Weights of a small transformer language model: a variant of Adam for these matrices.
Each number is 500 + 50 x the weight over its row's rms, rounded and kept within 0 to 999. Layers, rows and columns count from 0. Numbers have three digits each. The size before them is the row's rms in percent of the matrix's.

# layer 8 attention output (transposed), 512x384, rms 0.0231, rows 229-255, columns 0-63
097:547576525431465447506514445449498527531463551484566497570449547475497480544518509610562501490516480515473468533504446531437609566467513505525459595500476433409495533458529474489519427412570586
093:459422471510457617512532499499550571518474414573602498475493520442469495537476496645508428532486555525452501499485454541459430492401496394452434381574570466496532535501560530496488547515494479
090:549467484509481487508430433421490489515484550567505430440535431455561447512464433432602527498470486470495469422466508475468492434529508507503476454543504472509422535487522531480499523619433579
093:512441457499478430470521480457590514531557553573509478564469572477524571505536534486623543562531558464410564540497475478469504477555541470355516563528478500440443498509487499519555477487480488
088:515492469512494541458477474444562506370447444499517544562515480477543507471489482432502633528493437516559535536523530563464483530526549473517561529544385476517493514465450495386578534402485562
091:449495534466495474493442431498568465462510586451422472470474530548483426456507479489471439554471492396537520527509473425450504485461509529454393523482562440558515546477424575477430508521524440
090:507621552609448575418427517547430476542490442580491505394525411518480512392496503541439563585483365389517440543502482416516453500527497463440580446468431511595475631523450494472458511526463570
093:429495497547540499540530546453470538603428496516534420474493496473436470510488509491566423495457467482461443448360586499589453525557470467443512368590557462532423465457443461547519537552473589
095:437468603412464563497542537516528501584416544427523494506494518533420589564462491597568620512540475551436548469490469466447544468538532451386478465505563515544471548440504534465502435477528496
101:461570477470538452532545404437542533510477489375397491457488432452467538451579494420571518451478541479588516460453456546449533504537560593561528473527475452491521493501511588478439555548522576
090:488466439540512454498526559475417524489516509496535474496540611579543459608473537608460446447516449541448488552475575529564418536456562414448418551523554519534487559460450423505485445549459463
091:392494506472462518507551478528431590465498517459480442546473588471521495600582562530518497558446561410493451563492503450595464550448441463523472559536547506495470515472550527479505510470420448
102:500453471606521483593539383507465377520481471610445421512382604495463490492490521535485530538468510421443446408527472510548534500547464469572463465529597545432512394593497464563485566496502539
098:553470547524509443454593464503651478514508480443451495538514491439487492415470518441493587541452565552584548534539540493561506543430553611541503489533487514471593493517422535494466475448571533
097:538546461536511544444508463536581547447497462578491425610402508491423490522465501535510611552423567510432496525587408635470428569458494459535501488526488522478522494439450547566515464518580456
096:423519602546472505518457515469538517486507480574512499439514486547489518463427480511447484496604421594503517494437481500557435475499470445492434552451470650454602456547564389531557539483467599
093:575561367496548547558451506537500500414564547515482448550464402475543417513536472537488483526551536460547557507447454618476466562551435444465476441532487485527542488545419511527434544533478492
091:549524513488461490542516501459542561537483524568553440525476463515504458517474416447483549451489495509483417548487469511493525511402577484532489489607450503508508477473538520451452505568606502
090:524480526516495547535497573489498492529406559620548538444473500544496486513414460531490438478549403530484515517472508513487497474508425501431487445428514519461523476554429477476511462517472574
089:502522449501479541549499472455466573468491544438547475572516504437607479509487477488476599495521518519442517622421487485487520570514493453444524466559460422600401512484524489476520452466479495
094:442459562552449449544566425436553432538355518441500517643519442467516537433436470460533543599510538553494494527484536527475519508498468561557491409460482413503495456533423497479504368481549615
105:559470534450531522491525570419453494488530476561591565530620471485490455491573581482560416521417428538522570522550500510535519493450413569500523503415483615392566505556513436448530491482546444
099:471491454606509520520529527505461518462510407428491492459533489504502590593494500505496418477502554486563471433535547456631404507512527531505464575466492625580550433460510445454520509502469475
099:538547495527532452476485462483430568545487566438468533496563507505528515466459505468518472415534492472490486486351527552550514505591488518385468427516566444554415374497554548504466511578451603
101:503466496524521471489522497447400489534547540464442517445491519462491466462528396440542495554501567489553510518501583543570507458551589591474468469489487564497481508568426422469490608498430527
094:519561478523577513540460500476554516469545409548552470478544555551502433515517491514474402526547491517487461508465409509608471570452504504499491490439520636464532442512495437622556496504509553
091:445503579482428461412594485535524541516433528580513501452445499550540471438411581547471414574521441386493619528543548463554480472473558506440465569504492481508506506541515548479470468569505520
# layer 8 attention value, 512x384, rms 0.0229, rows 230-255, columns 0-63
092:541452512454558414585489529478501511504497556512462428565475431503497483506447444458498542512511501501456515519541514481546542502526556589577513500520461571463453451479486438519497452507429519
093:484583515489492487529498640538528482504429512369518605540490587522459582486584656486412513434517476511525585539467545526537437462451474410479550504452506519475502455495490453565537466384644473
095:480581557524534541511489551478510505469514502449515533437428516562455511506490471481440487387561539555594413348485487503571540568466472535488465492480523452502573463530460520584520565525474472
090:558525531452508515451495524591432526564514539524405428455483452509445463509517418596535480556574540581481464480546480479556439477484469532547425479434613505500521501501519531618450453630491476
097:471514455498494501482543556511451558520509508592479538531514532493540578511567524561497541531519501518483458381492458548538439416478442485507561471482447557491475462469527484525528493476412565
092:426411506409499515550541421561544387504514540442478545532479579468593411496490460518548469517495525485496520460445480535499532487503507444584415516522573493510486477489525514527469414477518483
094:578488464378536519488474521488527493426516523425537571496550566540517503498572499517438541512522535500472546566529514443465587449448500447486448534416491485549448495526551550527520470452533486
095:565499353520527360501507421469456603514555509514548436466444490521545501519414518452431506530552518429447399432533486474499465582452441490542470504474417469489538456490502521500561472559447594
102:494544543545493458483506687623538543548546518645589521460559594531580501528456535470367446547542391516420454584592529450514520481477524446525523506500534504523518517478535372564533533473622485
090:464531547561481509503522443442674473471506537558494552559498531466492541484501454466598576485531544460525569348460432455520647504531446474468505535535463505524484464523521504527502563416495500
095:515502504478565517554407580541611515493599482604601499444610435546448496466462441581509455554494461570467573476526506507439603495464505570535519524495448472453486494494411416462487436487588453
100:394547426451534574402506575484572520519478405407591559451640519480520536500553535523526472426492496613521563529387467580439452578479562546436535504509516513563482523481501542396490434454427420
095:426578431421475535509447584494463502468524499567521477446578490588531391539556539562520454490531532507458486557467465467479496515517485477461514487493475457479426440452537433478569527593555499
098:443469507488501450589449456542485480562500532484580469404672500426523516517549510520480469457546479504494626509499509452550498554416458497553554499524573440502524539531508485483550519490418502
099:487401426479464557481543549490368496463457506389495533582392527410480601491508492502587505519438521439528484468550493541466572457489466509478576503484518375531463577499493596477460468466425427
093:444495611503497428461497546511594510632516527524477511505538566465473614501492542470446486469506493556517509526504518476602542410552610546532483504539585570537530486506507446452569512433508480
100:470548484525524503558460460585444471497531468478473507402561445472470540501508589462544491523531538557548541460486518492497489526538448504474486486491539468407488543483481456551553520465502546
090:474520529547486462483515397454445553410498514323434485590506487456456568494640568461518485468460559500538483497438500529513491463484543472545541484534486507545431491482541545588480471479465435
089:505445502502502511449503519601444447513515529520358500433455487447419525491523469497514427535512495508534431440574521459456530400501526512558408468502607540491519479474429509533491601566502539
092:508491514471536552451473549572474598456524500454389476410540529521499505545582570554472457393490471494427498521510467475489521562480508475494545503514567517481469465459565491450552580478500445
105:528460474541513543549438410462522564446476496481467475605361501532409542492527457538486542495495565569448509499401475462490393520550536498567513511499465380557489497530461599556478395524447489
099:468460503509513442448495530548616609502625542580544478514492556510528496513489577507544547563559462566472580598506509502474505541529522520474478482558552394435480544531496519637449488487531454
095:476420488519502506556499643520593418530480465570550501480449581463506525487521540445496491555500496488546595479539488485480580476482529458477537491502488513583517586508500408521499514402557456
101:405477498442525570387501560500530459481480428537554493493558555530432542513442530542463464529503449534513454535458523514499466464502462516475537463514519473572528526511528497577464481511524485
095:495515528445428523487534515536472473533523612494489478496304403515487563464572534490519546425507524450478555492538554507431516486528539533472502547535534339542555571481515539532514490520414453
090:519496411564548498597442574539572479449508503496465563494579585538503494490612503463506478392501499611530466379496448504439548538494414454504531481495466495468474509505484448491505580432445523
# layer 8 attention query, 512x384, rms 0.03, rows 256-279, columns 0-63
110:471515462431476501513457531452592500371491459450464496512514569570570499546570509479504469508438393425450585579580449498592458541461492503548445563561433469492484464463534585452526442510531545
077:501434476462532534543511365491461568587494432469555513545471443476399550528449533529511523558512513455435450459487612558471555550499479525555444571511453564511398522429457455494461538560396446
076:507530486455510382564530514413580452538491458555571490618473543493400474564485540433546547525449424425441589467554536559467488559433482445494455563569473538517449487424401526497433521514484452
130:519552436510500531568424486426512541503591536561576550487479523508529452508497492498511533454527463515508423451542474478498537481513489556521503506472453428467458465531535481392517466421473523
115:514558592506517522478457468479490556512525554456496446552525467512551517511446498523579469479569437401567516501458469536496499445548524538533574524488524462528489564456500451430517559563455495
120:475578441481478509505489424544512457500476491430549493535441486509489495533516546468532507431547496442522569507519502497523427428501528417498487502542446533453545455503444481458457485553445496
129:456539389492565525386551601495461412508507476567489487517500536501542615496494462453444528511394565613465474430541489480519442479485436575519444521454497525462500397559541594562564495541528584
079:472416527505484499487518481405563576483537490502425472429493539570491489480596459542503458529530434492580568552448500484453542535481558480459522482476534392500556468449486567571476481453505546
108:463503446505563512530451473614488503498420479504452562393432550487486510495606456453504518551504481501460525532437460530506479499537498554582469465395498486407527481547599581503510489482547489
127:406494497589484429514524578410470500481515458493628525505518476481465560486431467444548542533531554530504464442571455461536502478417490499479498533539435422484544443432451519436542521487576540
088:499397546552493457523517563487501492481430519505502483443445408460553597499511475532506553472512552492498449464487586512598493478494504565557517474522608509503530424514551557453503542482596557
132:490592538481486406551603575465605428466509500515458512496464538508449441435599482416529572516529400440451535553529524534523578526445436561488483467486479504493531452518474535589461513487508437
106:478554517418491542547437585472503501561510478551361475516504511471521451513532516445443471531465545551491474511560496498459477364540508449539432524443634550501546446559507448449506446522535495
130:494585521559442460492484428403487536501457539394459509520433552520473487485595444531569469431488484479574476429522480469451607562384510426532481499519491500478476478539500402506486508462423489
126:471512464531488490554539429523543555471588524510524491478533514525568515484581488497499503504543595452378531516511530511538485420482505593453515528455438474460524561466520505501558508535525507
118:507518466563464464517467507481451428522537518572606598515557463506495396526437519499527528509465585509438519452637482569425475490471510438503520522466502516547536446485548567423513455470450471
118:452562471499557493533429423465453615487511441539407517594573535402470602488519537454414449529548515491591528549534429536420480403495446519436506490455387497467475560533547430561438525463504468
126:549515618570579502460458463569522445432510542506478541415469418557527505555547559466552441484479471524446443437423512484594541451527464514538532504500526468532473490526492523483497531522355491
076:483531520430498548456528525436531512539513391505510526560448508437410502563483525532492546473423416486413471502470576559455519376439482530494440535610456626529470551442493517554436577525475454
137:543496470543490483451407557513527508460538489561535569487480432553447508469525480517434511538494509500494457412486563592524467541471432506579527490537470434515493378528576522572466479544408518
076:541561524489551512518484515457519466534471415487495470539496559507492434580503517535562566494489422512516472540450566544512518438548462444523436548539543541572420571423506570496418568548459482
125:398478587433435425535540529499566468476492475441476478499485525553567518468505464406595497503510505419489581503486526540487563461595529477529517486499455491510566473484538596482471499445615576
132:448503482602475451511434507475505383542517579518564550439529514533467540465508563490501586490476524487407447420504541502485485611487458453550376522531516419530553508511516618544494495486418453
093:435503483517470460472531583441533433496547417541497474577531509520463438547588457549508539534458343468449533545470533561432462481495639474526426554529518525525487532411405574542549511526547450
# layer 8 attention key, 512x384, rms 0.029, rows 256-278, columns 0-63
111:503488508427412527535512517511558482400469486538508403481489474523519472423462604505448538490500515370411538567472456475478463498509473489554448533564524497434525487419542554464538450532444474
079:539434504499478514528518462540499575522565463519404542481526429526506509465538482478540506461540533486590440537488503498501559572525455611456454502504441465399521421419451406480521515491447543
077:492470534533459440462658470474443545539563512539536464588540453502429522416520479441458465410473531526540494572501492453498502494591496536464505480490471458449510494463370484518470435579549516
127:493464524486489525575488521498569583571499490467529527501494471421578500494553543462495505479471601459581439517545529530437520465530535504503509471552507509459401433489462517381528436412441529
113:454464504446558450507420420424502592438493537493537492575561582586557532532546458515550458576587381534520498497536526470459436464615548550551572472514473360586466565569478481513437546518466514
122:414531522510422482532481480422484532473550550426552437538479539547541558508508556495487436464489492416460421538504508527482494434465465523532410571542498538527514438480453388474436513613518500
129:556465441483483544459488456489559441432443443610504540547561547505500479479507566420439435508472525459523454452545506463535413575488428495427378511441529483533571502555514555430545526536516578
081:492512455506564514431476539382515457503518515502516551506521547464497458583470494562508525540537455499500519528539494546358443554419534440531501518529516520438566617522512518587523485426485472
110:487554485518584607526434547588512499520445467390455427391426464443551514512377463486594517469554518434508487511436498546569503576552491505575583509441563602556564413504512479480534548553504479
126:472464434509419504525484493442522509493481388507607449601556472434513492438515562529490457547581452528513398492613462495518513492461480459610424529504527484509600532472485525424552569524522512
091:474501408496531476504539464523564503477429465518568458470575461481480471451525437551529541484535515537454490435441562548663598577435543560640521470532535515459521451466568575499506586469473427
128:555496519529472428558514578489469471525562441426461416579500449472493545454447464510532586543632482406527541526579490547517523473432530447581526491541502532654524515500425613528522507489559471
107:443473473505553534588490584397444503470514544577467569495523591513524402470426538473442491541367556518483391547604515462382441504550425440431424483482451571505444425590452513472558504575587488
127:498428518474450474453606476450524468542490521468463572591441527539536539472502482576543542438535515489481508438484492457464455503441487528479505514566484550466514432533486433518625465521457562
125:562474525478492469508511472462531541508424504477476525506534531510508534511519566447480516482597508462411540491524470480484422414560511544536489517489453492567586549511484488508455523519516497
120:518444497594478468523465476435501523459585537603522568455524590461473520437473533449485455429539557508511544478547512515500443464439474408391488538539488458635446502419452484442442479472517472
113:476489476476464559604523478491516552523545552507439551540521601524611527498501469480530355504505476493598463452573436526517493441558482535505497470478370503438511529586473479520487504495469481
121:477583574499475482432428481514570501416557499462503519423455470524539582528521547450548536580464526509419450550427504487436427490557484459500491500489585494539387470516524435534500580552413464
078:554503547479506442490542578461499575410551501521509555514474482538489491400563505506494549519531497508531438548527547425467528456461526520412450425472368459587551488459516512518537448549475448
131:510508513547469499508427405535584476477547469591489460434496497487521544437566450460546524486571487440464553448437475570666445490497446479577496471475427386496412455519558436505518537497423505
070:588495586522470510546463556530436596472572567548470446512533523541566476451511490497441527456600437537589432586464544360493525512567392481447498445405432461491536547483529506415532509564513502
124:459480424372394496552565490467597499519584457424542464535510543529506498477443449485468409539448565481483529454427466576558516490564545490571517476446476478495508539516534535568510454554555527
132:496551532566472576484506401470464514506518472478545440493495539487469614460533439453450549449552564505438482500497506497564471424489519455478510483542550495576527462425444491546528549559511485